python train.py --d_mlp=384 --qk_norm=false --attn_scale=0.177 --tie_embeddings=true --extras=["capped logits"] --weight_decay=0.0 --doc_mask=true
Each number is 128 + 32 x the weight over its row's rms, rounded and kept within 0 to 255. Layers, rows and columns count from 0. Numbers have three digits each. The size before them is the row's rms in percent of the matrix's.

# down: layer 9 MLP down (transposed), 384x96, rms 0.232, rows 275-300, columns 0-47
# up: layer 9 MLP up, 384x96, rms 0.236, rows 276-301, columns 0-47
down275 100:126118167123147142138152116152161115116137083141118139079129109116112075145083144106148146154171143108150155112075177131139113171096145090099158
up276 106:116139129144119099122136126135059155116148115118118174086111133030176128173165128096200072067124149085127137118115169182137071172134068138108165
down276 111:146171075091102147169214146117086113123103141115107101088115148133154128183121133163168133122132179092098106115179066154153142133085118114199148
up277 098:099107163210127140116101141092093167180103108092143100110147152136122093113148130170181130088189146102030130200121170126077152149128107130186109
down277 107:171163083154110103122124147163161160140110134107121131145133099115097109153136132112183120112146129036137182122213158190129088141196159167130178
up278 105:141103178165119109132141137066163178095111185112140104103182138179137113057160109144128112105142190192069167145105076018150110142083096137147124
down278 101:145153160113150149106180075118107169109088159075162127121121114160141083116155113104095136120180093165118098145135123134192125140139145164119090
up279 102:162073126153123111158120111111101098142154099094156135182179160157203128112166163156113108159161154115165192131125141135135129128096098099186120
down279 092:081120164208150110097095108160104148158119099151174159131093129099112158062100114066059117160137078116100176192102165151138210131112142106165096
up280 100:158164149135139181144187094134148070140089160148133133172143125163171096197190115124112099169081139142140104071128100111141098094139098159156108
down280 097:108080081146038066160098164094095115114139129153080094087167091106179146154044113118127130158138133112073152152143088148173136055182143122098116
up281 107:114143140132190078173149154165175093161139138156086109119128120131178115156122097170181147142106194079123120138109113169089051194095104129133106
down281 116:171132096156088144125144128129109143117113146132147154078120166105144142140151144124121113141127103161122120161124091100130081141134129095154222
up282 100:082113163159157197157096110112092125114191146129130143108193138062097126111066090120154119069112165130141110150128102154127117163131117118114152
down282 101:098096115104110187112095103104195114156065188127148081104061143156127124095183088155135067193131066126101124137045073096105182116163129126149092
up283 103:170151173108104123082159171132179116098128127116120083092174127160119077142147134177152070151121181136159155160126097172165133113101077129163117
down283 097:166105231158130116129173086072139165127106127209106141121180124121064111153139102173131171091134148107082114109088130127191151091122118107090092
up284 097:127130102147093074137123200150092137088064146157152128144124119153134097154093123078152095126136092109085097126113078133095158159111117192098106
down284 086:121102082114164174113131083052104068136193126113137152183143142138095113107135110146055144109136101143105174168128150122086053129141116116155064
up285 100:198095135143185126112174204099151110116137099145128182113145117169099178124155152128126099139074166149089095114143100172129078105098160082098106
down285 098:091193108071143182080200139134108163130120137108135163092140142143112068146137140101131089096171120134125150072130156152139140159122159109098134
up286 098:135110075148124154071145116136186119160101183116097094099122140124111156134098159056174089124150154132168111161120160117168072180208118146161088
down286 101:118118133103170113133133103111125099127142173092170121114132178129121111162107141124191114146083058159138185118145129123162131125139150154102130
up287 106:070114121189078145098048135119072120157104108175143104159070189132127153175146157139082127099147135142137186146108125147126108166099127132158124
down287 114:162156165106091137101125099124124090070182189144158083120124119105143193148067126115116128146081115122089096085135130109068121164174125122081114
up288 101:184098133162130121155124170067143141092177133116155081136119207171110146156110155109123159149150148067106125142158078111101135128163128087130103
down288 096:167082085149128155129069145057132079066154083140147167149137183102106155121097103097122191128138095134176136168108122088127146173140126104137123
up289 093:136112100103124096151157087129123067132181132151111104145161109152144117153143154142132191135136162080111164147089125104116064171151156041122188
down289 102:075142140149234108153137191113141135130091077110118151169189089124115130110097136157104089122048116091128124185116154143204148134143098068182113
up290 093:138150143076123091140122111079134156087139091085099143109124123128154091171119135172090073103110138156155156125150102181125107138144163138092157
down290 100:123134154124101124159107086098137132129135159129154124126143141115059085114136084093124168145213126152143119124121123126193172170184149140210090
up291 099:190091115129140086088117143152097139140050134186139133163151079115162090135114139113139092193144155150104111131146069170110123119160125091117182
down291 105:130151126173130158162095133132173195138102160044153107112112142071095079144143095088112127118132123089094209118127162133128105110142160159183134
up292 097:133150140097125133134105095123082174133146107157200132121125071150203166094125133091125106123145129163103158152155094141146085155144149184165167
down292 105:130100200103103135180081084116132096120146138149198105079134164148192143108145089105138138137060201113161102139100113150113183073064134108104131
up293 088:135160093116146141156162135102125084114131142149195175092114098083130138152103149113141111229103176054101124115127108089132088172147123123179163
down293 091:110102162142075107121175107112118142144093102090093147134115099178088162091128125148150140100139174149162153141089083079161121124139116101080126
up294 099:071066175150108146130134109114093160117106180084115160161188152094148158169163142098143123089115164128185092132131086148112142185109166148137136
down294 105:067105160124173147097111105128145118162094091103055135091091124123131105139162100139111139097163130171114129093098138147126175108085113144148118
up295 097:136064155108183141148117117106122133099058099088134168135120149107120129173165156107127092134167099162078084065128151135152150131112129074090122
down295 095:099136138124136088203107099149127118159172160120151148166123186133133127114167131165162174125157142152100109092071183072181215106119138149119178
up296 107:138106128131096127118104133163124108112122226131167153100177102108098157149131152116144167089075135158124168109069163167137075077146155090101152
down296 106:146152162090079134152092147146149095143117141149130135137100085118163108094127136142052155140181153190131110087126174074123082109136097073118216
up297 097:098168147131137123160151066163135077119103144196170124143100160134120134122126147086207133116145167108144116049140114095082094136147152109161161
down297 101:128114130139145168103085129073110096134117109073138180087163133081148134096157178174102178084081168105128096097137156184189086192132090128139159
up298 103:117145158101138073071136081136150144193169132111118128165141194149100080075127159172111125125191125109068092162134092131119112143105167124107132
down298 106:162121130135141115126156125110192103167193124124098150110171186143175107141095148110062068110116154137128170105147174060144160110140143107140157
up299 088:149120163198171160066108132114115086108156095089090075028114137149133143117118163153149066129117099049117142187145119164140102195177096134140107
down299 091:086154138180143119119134153168121113146135153162116125145115136130174106158207184160077159133088122196155107113099067101108150097108096163183114
up300 089:156115164132120152151131085137105089143164187185154122106161141146137123184122152110160124102101179098120100172146115133076118103087171127140119
down300 091:105141135121128056144137174100120169182173128128097103115082133118109112083199143146168124107160093097145187123120082151093171156153083076086137
up301 101:138119102085159215099106172093084117142094210215136097094227131128145096123122173146090101142120086142122139126110144140115116109087127099117107